Weights of a small transformer language model: no biases in attention or MLP, 8405 steps.
Each number is 128 + 24 x the weight over its row's rms, rounded and kept within 0 to 255. Layers, rows and columns count from 0. Numbers have three digits each. The size before them is the row's rms in percent of the matrix's.

# layer 3 attention output (transposed), 128x128, rms 0.0653, rows 91-95,122-127, columns 64-95
092:128153081131171116109130135122119089133087153100137110145139104125113120194146114111102125113115
078:119135125151141120082131157145104096162073120106125097114115137125083099108104065133113099169141
083:098164126138080146106090128149101123127141142108111128149148182125116148091138085136143138132146
092:134145149149122137191145108116114124126128127107118166129139157145153154116121119152106109118133
094:118165148123102108167120147094126109112174100106124136141151177137156097112136114169118115098132
120:162104120128147113125175116166126153125129137117166138139108089122124115133153182163087065111135
126:088156095101165135116115133126132068088117119121118094132132141088148112155123105133144109129139
124:151144146104127120135188148131095117149096120181140096103090147132109108139060105134097162186121
111:146148130121081112142094121140143098153126166082145080140144130135085116151122110137093166125123
117:160141146126098123156177105121119133127095129132168160136108125143145139097141097134114083149121
108:132133127103130104124152164131116136080151120128153098112134151093140135152087111145118137138123
# layer 3 attention value, 64x128, rms 0.0661, rows 59-63, columns 64-95
114:105133138123108158158111113112154148146120121104127156102138096145106129157119115092161143124134
108:109099121103129155124118159081165183124144150092169137125124156159146177151119115111127141138192
100:119160155167105142193119110142141140089133127143106102097163132083108128163109145084116081136196
105:153117125126124143138118151130141092124111144078087104125088128133139060093127106160105097102141
101:186130147157095133135147144127153147066148145153103180133134134103142126181119117127098093094134
# layer 3 MLP gate, 320x128, rms 0.0804, rows 0-131, columns 64-95
105:097129151065136081121131159118133142133099116113141144129120146149137127128111131119094141136111
101:152105092088175114111179149135138133110128143130128132156168137109097140135114125105118149163085
102:140124113125127102141097106117105099141138152124121128095105098095099109139145112155155128156133
093:150102138125169123097169157116109111100143168101097095133148115159126126119099133135148126119112
100:131163152140109137125086160103087150149157146099094177151126173126136130131120094136150144118151
096:202136113142126077096147157175075158107128145130141134125117126145136122127118119137131104109138
097:117114162125094130133075116170117109121156138096120170168108141141142110127156122089155101125138
097:150111086112155145079114124190119154118142188145119086113133161090147125182152099103170139125108
092:113112098144147127096154157133124122107125157177110160146167152129103123109133134135130086128116
090:148120155112096119132106110125090122161162151161095121164167127083119133158139088107129130157160
099:118131171077102144106088179095119064136117129158074112142160147133119164125105078124105165142112
101:123135132107139127078132153128118167139143143148151163119153126148130113104085079137159123120127
097:110108084124157100117138181110125134126120173107096109079177178128122154135138104073137163131104
100:153088109133141088153120095142127111166194120123149097155117102105129179154145123082112138129140
110:118127161123097106117127170146088125117145108110126154068102124138146133117135131149139146112084
105:127138119055110115081126128156137140138154154164128155140103107143129147105144140110150126134091
097:138152161154133135141151126127133123123137143115124120096164157120129148078121127132145160106120
103:161143183114121132094116163158149147148119189116136128121172122139118160129095107137142134135137
103:137107123121106100124176104167102147148101116081120109147125120150096146123128125103099141096155
087:140124177113068126162165077142103096112138121097158112123126148120142146138154091152105120138168
100:170106141094135136138157133057152135093109108133121118130113122116134164105124087150124166170098
096:105117102157140105103137158134110121128160095124137123127143141150174126105108143154135118178158
100:181122113099095121104127151153107093106109094101085135119141093102122130118108120080121125131120
105:126143156120111122097136127104133134089161134176154144112089113147140151122099140129157110129167
099:123130114157154149111152121132136137088145165112124148136126136116084127114148114141167166089127
107:125105109124121128065143134149113158116108131131143107142130124095116161111128133156137147152096
096:159132147146152138114092128107081135068136116150139133121133133091117148093133127131141128180164
119:146150116130157142123146152136111142110129105139113107131117123142110141133099034095140134125116
106:144119131124123123112106117105090108134091166162155128149111194086129128110145112138177127118133
094:124138118130101115130147166135108086119191156121156099145137139130113110200174119142108114116094
098:077121110109129088144131150178128096131136140156159135150157106120123114218125121112106168127160
102:115173139072115094105127151110110095123134125101097114123174112147111123148127129122129150082177
097:108161148101105130129153093127163136106109146103118143168107162128112128109111103159105154102124
106:147129153110092102141111114163114139120121151099141166103102139163134133154123134152157076109128
103:174118160127118156140148150112131141066170113138153126102143117131147151141107144135121130170126
098:119157106075153101123164128159145105129163124168118149108091144163145162109106113150134154105134
109:091133121115127105108123137145107113137146213127142161134118150167098135140099095159131124122194
103:148135137154099117139128119142131123128129121095178133142126118132152107149119100141138097128171
111:173157154124084120082098127110103127129150108143105158096124117105140077113157111123116130130117
096:112102094128150123132094143101098149116164126120150134127131104138138131138133155110170130154167
103:167160173098142119096104135122141117087152150158143121111093165116111098094130091095121157145137
092:156143134115093144083193170167130178121129127161127112105108127128126109114084108127127104096133
109:154141150108120116103124140152086149136139127066126129125125195106116137101122125158158100110132
102:107114165122141164125133142116131096093170117132147172168082087147093118140144130156164117073131
111:123145145105106117090122163179159113141126143115125134140122116152116122147133112101171163132149
101:148161148136100107149132146119117108134149052130118102143129150093126103116103122095119134165156
098:134141158132147125142096128102133113136169110101140141119103140137123140078127116155124116144146
099:139106107150101139117151148171063124123161132131131138136185121096139098154120075143137161140114
102:162124156114143100133116131125143124144110129114142131117073133128120132108101094133086134129127
097:115170117105116120096118115146113113099138132128148118133147147090140137113107150130207141136147
101:137152123124069155123108154115145111170160135156100145152114089142139126136136103099107130133135
096:125177121150137121130152137109134132095137152184117153130112143113123130093153125121128106128096
098:155094138168141116132148093144129173128131178139141120099161136148116100163104112142130148146133
094:070145087106138147125153195166144111155111171115153111111111191101123157090121125101147096122113
093:127142124112156130138113113124138135103145167158121150122122148158111136145106095159124114139151
108:092104110123109157152128157120115125109130144141144144127152148130141146064162128155147140139132
103:136132134108072095111158076179142119107117127119134099123166149063125118098150137180160185135111
113:116066140123156114154168137110117144170119120128123157113101108052119154117114099151107142141157
093:161072130103111144123119169126106111175141104151109124169167106093097183101099101109132169177145
103:139098106138109112121173106160147132130140131132128168122101130115119117140139099119139106098077
106:138112147129131131140120114122141134069127145126142137132153128184138145121124077103139118161103
102:138116157072121114139227136121142145141111143122145128137121136123154133109153082114103151152113
096:128112157145142134136130128070114136104139118160120103126117156154140120100111131168118126129149
100:150140111077114095121090106128091096106157158147120098139134134112166137141103123104147155116139
099:133117153137163106136104074096092144100164166087172076101114148135181109117106105128108109095142
106:135105102161148084138170129156165141123148148082150130114163128157113152105113108087158118156158
106:172146129096103112085100174145151145095119161092150100128138157152113152149083119166115162135159
099:093116124102154072088131146144091070146125122134113102097120162126095120140152112133172113126143
103:110090128133117118101109163179132114102125110154154078126118137116137118153122123143170138138149
096:154089131108127120131135131145111103113135132135153091134135142120131106114180111147153152156140
104:161159117097117132067127185131151161149153155131166128113091172097138147103107148129153116117122
100:179112146143152123155124084116156109133145106110131143126182138122116153121112134149129121143103
099:135179152080117092135164123128156113139090153106082155070111132144102177121138114131111145133107
107:125094133112152134108091140112140070135125125099108101162132129138140160154163098106146137112132
095:157138118141145105136145149121152116142112125112127128124085120120093116127105135124092171123104
099:091143096094158107131124108134123123140111074085125164146154119113088148111109133114134104142153
103:157186123117099120108100169127126094102100093168175123138121154094128114152146112128146138146131
097:089174098126126155089138093112109120099101142106179110174137154073173134105128091107129107094089
106:167084123138158114128127131150117108125167133105144110135171166114139147139102123113095140096071
102:137134122104060132120169140147144106143132091180093131121132120114116146131115150072168187147116
089:103110138079126121120110144162080112161126194182133148120097168130129173124108100133142139132115
101:159128123158096132101115155112123097147139107140115075124126123116105100122113099071125202100138
101:136166103076145114113139140143172175115125174094147101177088131150109137150101124111142138118114
097:134125128161137150126086144116096099126162152127110157123177118123136129124120096131099149084156
095:126123096128118118098088139110117132107116116118126102115156128111122127173123108073178176108108
099:150141141131148150102118125134135148085149121106151144106130128141159139096123147149118095168122
095:149102136168114156114146164138171141108152109129169074125165122117170117162129116131102160183152
098:127178184114144145117092143133141144151121127136098129139153138140146145144118082155166153123113
099:166159174153116142144092146154125107107162139092099123126154086178148075145123141098126083153120
090:112133160135130124135169157144166119121112139100133104125139093098114131123077115125125166164080
101:136141108101136144089135142140137119087100165092137152139099123120117177158099140107140107130103
105:142158170087144143116148119120106103112107105155162129131079104134128110074080105124148143125123
097:135074147088135076138105150129161131102151106126093147159175107115116158121142117141117139134144
094:150157165148109075163192174153136114140119143145129131132135084127113169121117096133104106124127
103:108142125075121123105133125140130132128126121155154147114083162121146108111125113115111144149110
108:096130123101116114108118133130128083104144129133134072148161123134129123115151089099113104175130
099:150163138124100130082186126146098113077115146111143142092122125155125098131127108164127165141119
101:108155130085166100132141140117126113118138098097165087117104154124132152106105144136129174135168
098:155130114092149109141121124130160131125146163083112111146146136135117153146147089210145158137145
090:096113117091150118085176151131146138110141115119112128169114120127112140121193091146114110173132
102:079130145122185109122138160110135104129152118155140112170130099143126133105122141121144096125126
110:122137068143113149075139160169130118122101113123111098115115194140124101124152097129157165117118
092:119128113107132141154121133110137128162128136081127137103117096130098119156099093131136097156156
100:117120127163150137132135103114110078108145091138127142109123184127146091127164130178176131119173
097:105145138116156131144151143147127085075098086114127089137135124143117115126087093147157155123082
096:137155158118140117159096109103137091123172142120094153107129165137122166123097105168126124082130
108:138103097086151108126114133147141086122136121168093113165142125152081083145136080115158180150120
108:158122138108096149097139172170096137118122117153158166142128131080105135116117105164118146143109
100:115098145168141095113130132121105122142168125146147172090120135139123099104132124098162120132136
100:161155149083129137134080123087158144151136164099133136111138136121129099143114091118108148156107
096:171102111122131111129107171110123130102195151119130132079160132104120121134150119160142102102129
104:087133076084121092119170146168108097134106146130145128101178099111114115187158114144115145154123
095:137096125124128076099149119159115159136064108133176136139157116164146157112132114141149136124125
103:124134134109175136126100113130167092134203138100085139141160119121128141108138157137182139137140
112:094115148144148109151167088150147125098157111136161094061136176118159122151154119133139115141114
095:105137183129115113165122107143131151122129144101105095128129141121125131131118109126121119107147
094:126142113099118145089111091084117138107127139129117140125125130098141122142143111133159120117165
097:141133148105120137086114122146131157176164128121131091126123099136153158161154135133164155170131
107:112103152123109126149113113118111106141151138109126093089172114113113162126126128150107158128132
099:133136132124091132148126127143106118141117094125119138113147115156131114084086144066157152114088
096:110109126125115155118109106179096172079133145125123093123164178133142146126103143132120140093105
099:131156127079141100128117151162106089160143113125137139133105144118071087134154111145152151118093
100:101125154109123118083167164113136102142125141121129176128155137143099136089098124132134150115135
097:102128102074165132129102154166112111089102143110172160110137143144131145098108124143149147169114
115:137128104133115135128127166162138121129119100134147101106116117120125097161112074105118125132100
102:117094122130136161128123146121123095174148131116114142124140109145142172121108074164129146148095
098:159148151090110132120118121126127155140155140110130138127105145154109136121122124125149163081165
111:099139165114139094085173166096138127156073095123153090096112164122137098141127123105122118141112
107:127112114142131068122166164131121156129097123131135094085133109098102113151064115145127190144154
099:145086178112109123125104163150111146121180127135158138116091098146098124133155102156145121145120
107:120151115121094156119090112129108101111127148148126152132170143132098102133158086114174111172143
092:136146141128057126106171096130114126146129102087137128139098118135131146132122159106113126086139
# layer 3 MLP up, 320x128, rms 0.0728, rows 0-131, columns 64-95
104:102126139136129133108116097152169117133096133113137147096111132136077099142129090098128135123095
104:117146175151098099120157104122139134144120104124160124121118167147152080115164149086129149176139
102:135144144117083118080113113130129157158093140149177141133103157157108145121131164118097116162142
096:125174119113125121142103104151094125157114084123157123098130138147095113177133091130130139114144
107:154095145127126120178149142145121164129126146154143126110095111137087125174155113117085131136114
106:121153143134166113112164145126076118146077155119146143125119061147139127153143154117078095161171
105:122098148152129138089115134137131138132116142145098122113170146123127141102139129140173099101141
105:123128164114098112125107131130153088141136093116121141191155139138158145127097150127111107109120
093:145143152134104107127130165103131085100097114110092139149144139132074097163112125119163087179142
090:110138151148171140121142165130123115145099110151135162134118143110142132110116130138135109144115
093:107117089164141099099145146114125156124136148090127153129136131133142125154128157098176149113137
103:122132130117178161088121105120077173071144151133124092163137099105141137131094128102108124126095
103:126162117147118149104148102119084110100110124135122150093101141142123067093143068150110113115113
099:130094108115151128122140133115152079151119111196133084129163128145121091150119099082100142152065
106:144151140114158154160158159083126172144095130096107134120107076155120118152098124134138093101182
103:082108120125169125137113130166128114117165169152149155112127135107132107107096146146134136116132
100:143195146156120128162145122114104140133133116138129117107131079151102108089093107111104129068134
102:139193137128138136121099105168150110127115154131139147144106158144120120111142135091134134147154
104:109086148148150138127125142103136098156088105116141118131128090151072087090152119092142140120140
087:147136109137183092092120132115173111147126166159111169119129113122128100108107126106131146140131
105:066091084131117119137155131131146111127108127106123115153151119154119124097152127105114097139145
096:113134122139115168156203128136092176145123146125158139125118144125127116125133129154124109119128
105:107168110116153128165126143169145154126133144090174133114132129147151123158155155190089145078094
102:109092118116100104112123096149144085160114091115107116142109147133105154112146133156108147100157
104:106124156152145141118125122154093076119147141129144095128140210100121157166134133142112109104144
109:130148120110130139121091116103164144164145160138171112116088156113115145166113133100122158139138
093:116109131158111149158109066125062125115169127157147107152132147159166167109131148149175103152102
103:138151134096153154114115129143158109121129102096076104151115142163110170129115146104153168079136
098:096116106155134150084138163149149130099152156132181150138097132125129128120114132093137153103125
097:105111104091173142084105139139128118080134143127105116140158133061127115131111115148136123083120
098:174113126109074141120098117137118116163105123056131123144147155150126135185152123154111109109117
101:127080149114122135103163119093094128096170144141106079133151107124120192141155141157142089079139
100:108150190111106103115136138134180153132109122094140149120131093165084168138119098160126155145132
099:103112110119148168099139133157138097134112118159109138161106130157089151130124104154106139107111
103:132139157110112144135117128128161164105110116154164116104099147168105180164117097100097097101108
093:102137230103140152131068123124125098155114149124122141107138123113148125133140130133112158100136
104:104110124132118141074139139111150152118122177111134104112104114089114107102153137128155115128160
102:141130126147153136122150144159169125100115142136135111112137096110148144117125112130109125100168
101:111116093105128115141145140150157131076150086155173111129107100168134123153107123106125117081108
103:123132102118123100133121120112110103059144130079126111078098120121128053147135163136163086129161
096:109146148121149115179143152148133136112130137112131087131118069159095126161130122154161121120133
097:126124172087103171102093132143153140145148122140115150085116131152152155166154104125123114103132
108:163099108121139121105124124186098139112155106104155142160095121124149081154120128165168109116159
108:141109132122139144146213107109132094127128094161099152173111131148087089138134113137134123128118
118:127171107117124163105124144148186131157138100130149132171130146142108143110167134085153139159158
094:109131127142157104149169114073098135101173161099096127141126163114139123048141136119150093112128
105:118123122120107117116128160111097083122109149130142123099103135117097161093146147117116153128145
099:120105105155155111148081160187104097102124117106094101124103127145121122164100123099181138141163
104:109098121149157100178155099110139136111117152149136129095155153118093151136078115094077161111183
100:170123192117156126158125090101161119131117148109140117123100128079094088148130137090109144153143
100:124124078138160163161119130131101087122130122134131076102125128131141137147109128138114155157072
104:114065149130124115112100121101149123147131117116131099124120122123120173109084154115112132145132
096:150125117162115116130134110124136123139142140160146140128155116077130133153127123140128181078130
096:119131134133157120154183135130128097137148116106138167105140182107122153150122141158077105131149
097:072125156144128139097121115107112113115120164139146117125151179154071170163107149105120137100131
106:165165117111125137100078141110109119133111096175131207071089093119142129145147175169107121109114
102:118117123134130135117157137154159153157146106127172131125095163119144165115111142153139111168145
102:146146112123124092135104129110087113143149144111134121141090154139147145156143137176140098112111
096:141120097158132148139150113182145142125157146122142108147161150125162132098175155107134131117149
091:150125148115095136140114116108137163133168151080147136147136133145122120211126138141106059111156
105:098113092084098124126099125158157155141116099170131100109101148102169171137098155138099117092145
105:139080091122115132118114113184132101111172180149097100091127133147113075105136149215110146154108
096:099087122128158135107107107109116072106125149126117137172111154104148111120116145144170136128155
109:095122140157130152123145156169106139140147147138177110146075096118080107112132105124094124102135
100:101144086118175113118120137107075137121142110115151099124119132147140085137159139157154110132125
113:104139158117115187153117105100138141124117100172159103149135133100130140120167107123102118112083
097:140096090131127097151151141184093112146155125106118126086110100122135106124119150104119125141155
098:106111168145116150157106074116150123094124162153124111103117156106117144117136128144093155099103
100:114136081126141131103162117146137119112117145112121109127138153150114092127159093128136198106121
097:145147113122105093110130076141162185098127117119119154119121142113092165135071098147134142107100
108:118121145151102080130153133097122149125104115167142124058148120086099137129118197124141109112138
103:096113139139141118168133123179122159073160095089162083087152123158159164092179142144121148144148
101:111177134116087133123145140106087112105137138100107160152108133161143084080107161169165064096110
103:090084131139119150154111128107123137117120143108142137166134179151105101102145133123138151113096
096:086110131140120107106146137176143120089130134128134086112126138145167103150160129122133170144118
099:135129135177160174056111105118117105110123106152077074118124145121174131074145132144121124176115
100:123113106130132103137145113105164140156134151104123126088161115151132149094097106096117142132093
094:139135125135128147144113146157124163131127104077110142138138121111148148125069132103184135088111
102:119143136115126141101135151138116167130144131152095133102138114115146147101121108136114147091150
093:147146107167165156119088133128120157125143141136129121092170135179164160082113141101124137132132
090:152140116141151131157119147118095123164126128127118135109068120155100146153092131118115101125118
097:151115141109129124134131125105136178125131196110129135132101114154122165146173098113133122101081
104:112114161107124144125120149124139148113121154120145109155149120178143118114124114165153108149101
104:125094131137112097138121152140106110107140115168123134160141123126115103140128102162130132105141
098:105138147138128112137141082157132149149127167148119139139129126152173135137109126111093134112105
101:138165134139143171121164121128128124130143127137172152134147144132144151110114155110130131105118
096:103147104142124122103138141132125129157130108074118114148124167137130106107142156122166107090116
097:094122144127129110139123124117129123124125139165107129096121160115091150159104148103092137108159
104:131113102136127116121145102118111132120166097126105117113138097119096128150130160159114152144138
098:109150164121120143117121115160161104152128117129081116148176112107162127144132125109103157152138
102:182154146134167127097104162180108117130160116108128172128136093133069146158069142082118119157120
106:185137147146068152111144154144131139107133137135121100127144106159133109093115144110124132158138
095:121131147122131089124148131109151161133103106141114154162166100099155081108126147126148105142120
096:118107118080147087132132128143159152099094159124102144124133113160160173127143110116141119123122
104:159163104119130113134050147104047123142173137151116160106122125142140094143154133103142164141150
100:116157150166137131139164144128144146141151106089059142113182150103174152116131130134165077113097
105:090079112127158103126130161133146142167087110132127115099130146097117145142097140098102073099105
100:124107129124104186130157132130131137128121120152148115109141131111146092109086155156154100141153
101:118144136122168095130081133117115056089133147153113130120128146151128139106148133148141126165125
091:144145105124132103096099114155108123121141119150091074172112071131140136112135137151140138117146
101:141171191127147153116138103112116090147078154124096093146129176140127134137138095162062089091147
106:125141117116100094162159107123120128108118109147136137119129174096134132180135141146107109162176
090:119163117180101106112160138124155132157150118122120083085108172113139149132145091091159121127104
096:126114116139166093121107146132131154096116093141110147145120152114151105112137069104130085079123
096:133133141151103134146162082134121117136069158155141135162096167148130109150123159179096106100150
096:126117112084106176145150103152122151138128168117180138139139135063142156177127123143129157119148
104:122198164139143096162130097076134159120136131113107110128146176123114149156079117130109127091101
107:099132122138133140104141110181122134161149108133129118100137143097110107120143121111167160145151
103:168100095118150132142116127097124123162099115091141163158134111158095142138098138141092143145108
103:135164109099142133116163147116133114136147159110140163126080129103096132117194140117128161139095
097:165129149169129170134147102106129101184146132140114162128151123119105121129117145123098133102119
103:118127154063133120142133115071139119109116167164127151135127114108153172125108121123132105145142
095:127147130106098088147137136104098156155097162112115128099115121128131109164152145136119144114143
100:078125145146098136111147172140142177149127123135117154133147134125127153133110130148123137102106
107:152090106142102076149139103134172164079130113135132137104120137119105135086119105133120096167132
094:112118150115179120152167106129133148141114139096148123106097146092120143116163136185141101117139
100:087161142144119145137135145118126089131140105074095105181138116111136106156146125113134118099112
106:150124097146114100149128154133104133137110130119144135104138136152121110128110124109075106113167
108:128084120105181173151139120084156129128164107108126098104161114133103165097159140119118180137152
098:148093150134115129123150104166135158075147111163087169134114158121159146109188132122164118124135
099:191130104118084132107132142151137153135121129127092122141109125168184087164184113141125147131154
096:128126169157127115123147140115175143128132124125118060125153149136153107121124096098101156121137
104:131093143113107138152149121121159157138138129147131148128153159159157147137143087146097115107107
097:133117115131128166150130086132089091116084121128127096136098172119115128077101157140141163146143
105:136117113128104142138112108075116113179133131113110175175144172169121178131131140128139161117119
097:133167124122120154128107111101153123121081130157142147100092128112115095107162117130114119113113
098:131070164083135144197135114123145118153139106111130124121128126143092107137155120127125139095199
111:155150129143071134105128143107140148140113148144169117110135152149099112147125125127166103157118
101:109134123099105099113127126150124088171106118156157141159104130162140100157145127126101117165141
102:119099115132136108141151123165095152123112145109155114131159138120127154154148115126112082104091
094:113118169129168172140113123134136079092158138131163148100115162130135113137129134140132119167144
100:107138137070151168097127138129131123104126140128093110147100129142113134121143125130164112099124
# layer 3 MLP down (transposed), 320x128, rms 0.0732, rows 0-130, columns 64-95
101:149130166131163118086117133126125137150083124145108143160135130109145127147115181139131134107138
102:129129164131117124166121151121120140060119164123149134149118105102096112159149165115113146112085
101:083131142136091096120114129140149143107076105122086139122138155138097141128105114114130161119181
096:153148124136143116088134127130098115127116106096108113133147180116104154155130155147143100132162
108:158104126166108126135117182117143095115134142117149134119106149126147123112172168133094145096094
105:092155136122154136167141123108142115122119156161105119142119093133146140144117139098134157095136
099:161121149123090184152059115140181105125121119109118144145094139179137134123100130117143136159137
103:147086113170121133158136133119089120105128180127180087122097119114162119109100121112118139143141
091:126082149118133114099119160091108115107100111133160120097109138128178089109165115122167144119118
096:152134136089128137172164158094120113166154166109155133117157115091166163154118109114134143143154
094:113115169155156153103111106116080090107150089118131085124141125142085133171133124124129101135165
102:114135153113156127124099130124115138140178132112091098128103092093156134080118143111124084097109
101:195129129127177135093162166129161124108124147117130148127132083143130139140122166160119121143173
099:114117115093119100134146136116191118085133134144137123132132089089144140147180082142102146106114
106:149157142151167136103122106194085123085128123170163130160120123113144115095090183140155118107095
103:104113138107106137147101179108150135108131117143127134144126138170130103151128191123107120095152
096:139126188144111109137120138128120152164167137112103146141123109134157160114113135150159113113074
099:140162120146147123135190127093111123103153172174176127105150154114169147120141174103146097125139
103:132098140108145142150138137136163115156126089121158122155159154157117097159109135086121117113137
098:124130121136135077116130142146137128114112121085139140146117145119139123122117092165139149152144
105:113137086178131120133149128135139077104119126156137124158142161143086074161118110135112099101166
095:097152112140129133148119113101137143121129190110150152136075087144130093115155113100145136113118
103:111123141131146139151118118162133151119099096129134131158126116073111079117154167160116130100086
102:100127080169152126135126154132079170092149153137092103119103133108156154110176132134145133169149
102:073116085094113103131110114124089176149122118099113080120143093140167165113124136144173143138120
109:106149081142140071152140138135138147126168144133105141139114141121145147127131168132161143115112
094:112132162151096158143101183135140150131094117087146120141150138134115144123122107112129161136064
103:152089118139107125122086128112128170107126137107137143100135145122120144147139128164143091119107
103:110142092126142114109142109123116145133113149122155096166120155118093171096120134104105128151102
094:145121110134138138126115140116142142166085155150113119110116128079129090124157139133162105170116
097:151107108124114126152145106163133148101135168100135114136112145080098096107153128161131129103097
099:163097099152160108114139130076139080073143140100116152189122144150105117161122146151111131140106
097:085108109105102098156112117158131103103102162120103131100120076132142132169114114150092126132120
103:177101151129123148107133139126116106113143149139143141108125149115098120128110151135098116141136
102:163110123119152102118126101104108151139143127072148128148137095153150121079175127115100132140132
096:140118129092155118097106167111120149120126109151166110131144167140115137139158082161157140141097
103:107159131155104172113147092121167072160153145130131135166166113161151119123120122138134117135112
103:111141152124129133110155157101153130082158148108100144089107133160149129119155180158164125134171
100:108150090106134088144140163105127139142129148148129162116116142185145134136180169132096131109158
103:107095111127124117131166109118147151144093107138184116122136175136095122150089185144124111093092
096:159109157122114145093116135107134162142103084151099160092150114136100114110097156122119132171151
095:128139124098115084123116133116143142136093073114133142118142145139159145101155099108144112096177
105:124132121117107121128122144112109133141127128154139151131135119086180156148115204125138151116128
104:105113109103101139127111127115112090150141107141145089147133107088115145117100203134160115115127
111:189126094158145140144168125119109171096138135125155141127136138130145149110142185134123143127127
097:182125141130153184129134154132144116138132134123141140162111134146125131107160107073169129101168
104:130112154129138116128109114115110145166109132159132160150112095111108152177103148121143124120142
100:115102128090109115165115151110143114125141115099151139157169147133107078121098119147150146159119
105:142084131128124097123124135098114128109110156161161145146095124107122163133169146094125129145134
102:117122143090139143104110142143097151088138109115137122143126115107117154120149092151133161115168
100:146150133092147119141118126147147131140152139149120100105139124111185142140186094106121147135123
107:116116081108107123171141161137130114138155159160138145146125124083154124097173159130160127122134
095:109129082135109136132168117136164133122131134100165123109152114118139114087155115119120131161146
096:112083120088117123166109126102131162144098126100105119127092124091109112130079096147177130102124
095:152107150186147144091131179183135117114120133150161155159115098178142087117110138101090128130135
103:159117130107109147135143128124136082131176159090085109145105120159122125129134149127130100118128
104:132133120147130087119099140100127114148094155102111124125126128152132130098157132102107160163156
099:149160159157130140102146126147126134149116141078100155126164160134120129106105086128079151109134
098:140186127123107136106158153140105128091158099130104133122115142122132122121154130145120111094095
094:115158123103119123147126109108081154140107103144114138111126155123130106177100146132117126104162
101:126144127134134167139146158127129147166131152150115129129152116133112130173094146110120117105142
104:142160121146202108137114097111122106108119107127142156180148140119141139128137102068113103112128
096:125136097099072106128162137188151089123140123132143110198151127121143163140140129099137137154102
107:154117118120173169130160148123099121135101155135121150137087080113116133122093110105109138128130
099:146123129155134102154089138138105149098150149128147163149124099077156136138082132139131110188166
100:095141145125155129135119137098143151165111076112134104123140130148077138139153041116086114121110
097:155123153162122118113081100123112110112122106133115103158178165087155141175134158146097119163129
100:127191138125115165123173121112189122111147077107104111112141147090122100105148142144158149120088
100:112098121098147143138135119164055181135105177136108140149120138130111132126123148138129137170137
101:158122161122117094116113111111136148141119125139130082143119135132098125148153095155152173131137
104:097149120102145126125140128153130103139077094139113112134154136160082130137154119121124125139127
103:148154098125144108110128160079150108154126142118145147148121139129134129129126136109169156111078
098:117128177161108166119130135127147116100125139097110130069145086135148138105129112130126152149129
101:121147133157103117164118113114157126096142094123147121135143160126159096109129108190155135130144
097:134137137162084104164112170125133114137124139157150119135135145125118121146117094151168116107128
101:092088163133076125162152131131154147106143100094139134105105157168106133094124157119095149131144
100:188149114131111117129160117124143129151139129110090127151132128118109128119108077112141168149105
095:118118113105144141118133123103161126126091135099112129107140098111108127125143147139126173128127
103:153129122103106160127133122129118149182119159136128082095091120154097107116125142102150105140178
097:112165098093078131096140151152098128140131117130147127072121135140097130117115064119128162127125
091:149142145130101142079103127140151103113112153165118169103116117120151155160148114138063163126171
099:167062135177146130127124115136145128143140115125118130170116159062118118107132132097092148104109
104:095098134125141087124137135136152125146100125119162105112095145154154120109194065119133144092097
105:163105160155136099108126138089176130138127123161124124125140133152187130103133153134092146129128
099:150109142153137143099133093131152160082109136101171138126131128160116097120090122134145130144159
098:110098094130084106112120122157119086105118128131108139128122093128093147108083160120150140108127
092:154148138115114108143131142163162156129134137151096147099134165111096126120146089114158131113089
097:100164155109145105104119164116132152110119093092169136138128097120124110130167125104109130128096
103:128147117144111132114108086096136123121110141123095145164153121147109103126140132140120116137160
096:078125141080098126080109157126068141133138130102114157099122155103128118172177096104123108076156
102:106155110116131155144098096127101131108135116114159123137118126104147130135162196139126153099178
103:104144125107068166142127134178140132125121144072117104103104124139160129089141143117135129136112
095:096135124105067114112135129162125124121146120078152104121137127135108158110095114131131082121141
099:083108121136118117166098133121121139116175121126168126100174105128096083127107056121137152134131
107:144151140103141119121166128125148146166124155099122148147094107132134126116137039171119121127143
103:136146132130130154115073134089085122107092124126154137147125168152087141131124169121129117145128
100:151155100144133132133157137138144161126124105126133122104103144118095105144110092120130115112138
101:141171128083138134128118098123163090119099109163150132142137150103157135163145149137098128102087
103:157110123138123118145119145131110130101087132171113140124079146072116110137151202125135156109144
092:146097123133117127131115113092147115127101091120112120099122106064111117100129196183148138137158
098:099117113100094109110083153111157134152104125117139154146136059103107085123146102133137137119125
102:138109167138107094115109121103154128154136106097154063151114154112118104122131103131132134110151
092:110136113107144114137159154127122166118148102070144175151129130189103154159138166107116109144118
102:095128122142118142120121136123119114125105170100159123082119085155119113148131204173105127181120
097:122077086135104130128153158139116126137105115139149159113128086141117171134119082151160114111132
095:147134112163171117139173152114113127093111109160085138147083121154116105128155164103139117182161
105:051170136108107118175136154162122125167144100171155107108126091143098071130116116144117106109080
105:137142124158157125179071085135158138104126125146120109087162154176109094150132107090164131072162
102:110137156163137124151124102094127134090137142108183129119151162142089105159118182111136158149113
104:121120153107119138141130176149151163126114151122118111132131141142131118109104133142141115149101
097:121124088124127104124158100165146140122115127137126120173073147129147090101100126122133100118098
105:126162138145135154165152139089104146172122094118137113130137142140089126119099101150131130117104
098:173137097114122133146137103144133135163106127140117139133148155125132146091134183089097131129120
100:113105112144110148094129116143155140156129158175173153092111158122103128113083171094104141107094
101:118163130150142136108121163134104159124134110134109097096106158125108154121147181118060145103129
100:104147115150125164100099119125145135121113126108110117132134124150140123092203118125135165129106
099:136120135122136122123158122096122123144091116141181167132148090109150151103135142146118121159126
100:120127092167127144145104124134123120151135128131121119086130148143087107139132107133130133115122
106:142109101138094107124107116126159137102124125114155185141101139103155180137136121109097164109119
099:158122143095109154116093142138143170141131119178122160146133163096120140124130043140107150137124
098:156139080156122124118137116132164158099130106090099152148092121128178150142092124098129130111133
098:151166148137095157124088100126127128115169137138108130106145114151112087139149012138136143133154
103:123173128135157132119171140120127129165126114134142119090125127099098123125061124106156125139141
098:120140139147080139157148144109101146104152097110083121109138132134136131111114179139111114176138
102:126151130125070164138094159118135153096128114121123130148160107142119135156106053125163167112135
097:123150118143118142121109164139103111139139139155113098125148120132082142140100141117176111105119
097:089117049133115079142126142125118139102135090123165137141108073125144092133141166137138154195138
109:155147121155113107121121146114143155125110109133111142104126103123132143119103174168108115138118
101:138155101148105158159105148141091146089125105130122071075139092100085154131121123154117154129131
104:141144156110139141136120117135110139142120125143159121143165100092147136131146136130085093148144
095:128143138141123169135121133144114139122074131124119129128116115113144159123150101152161179135096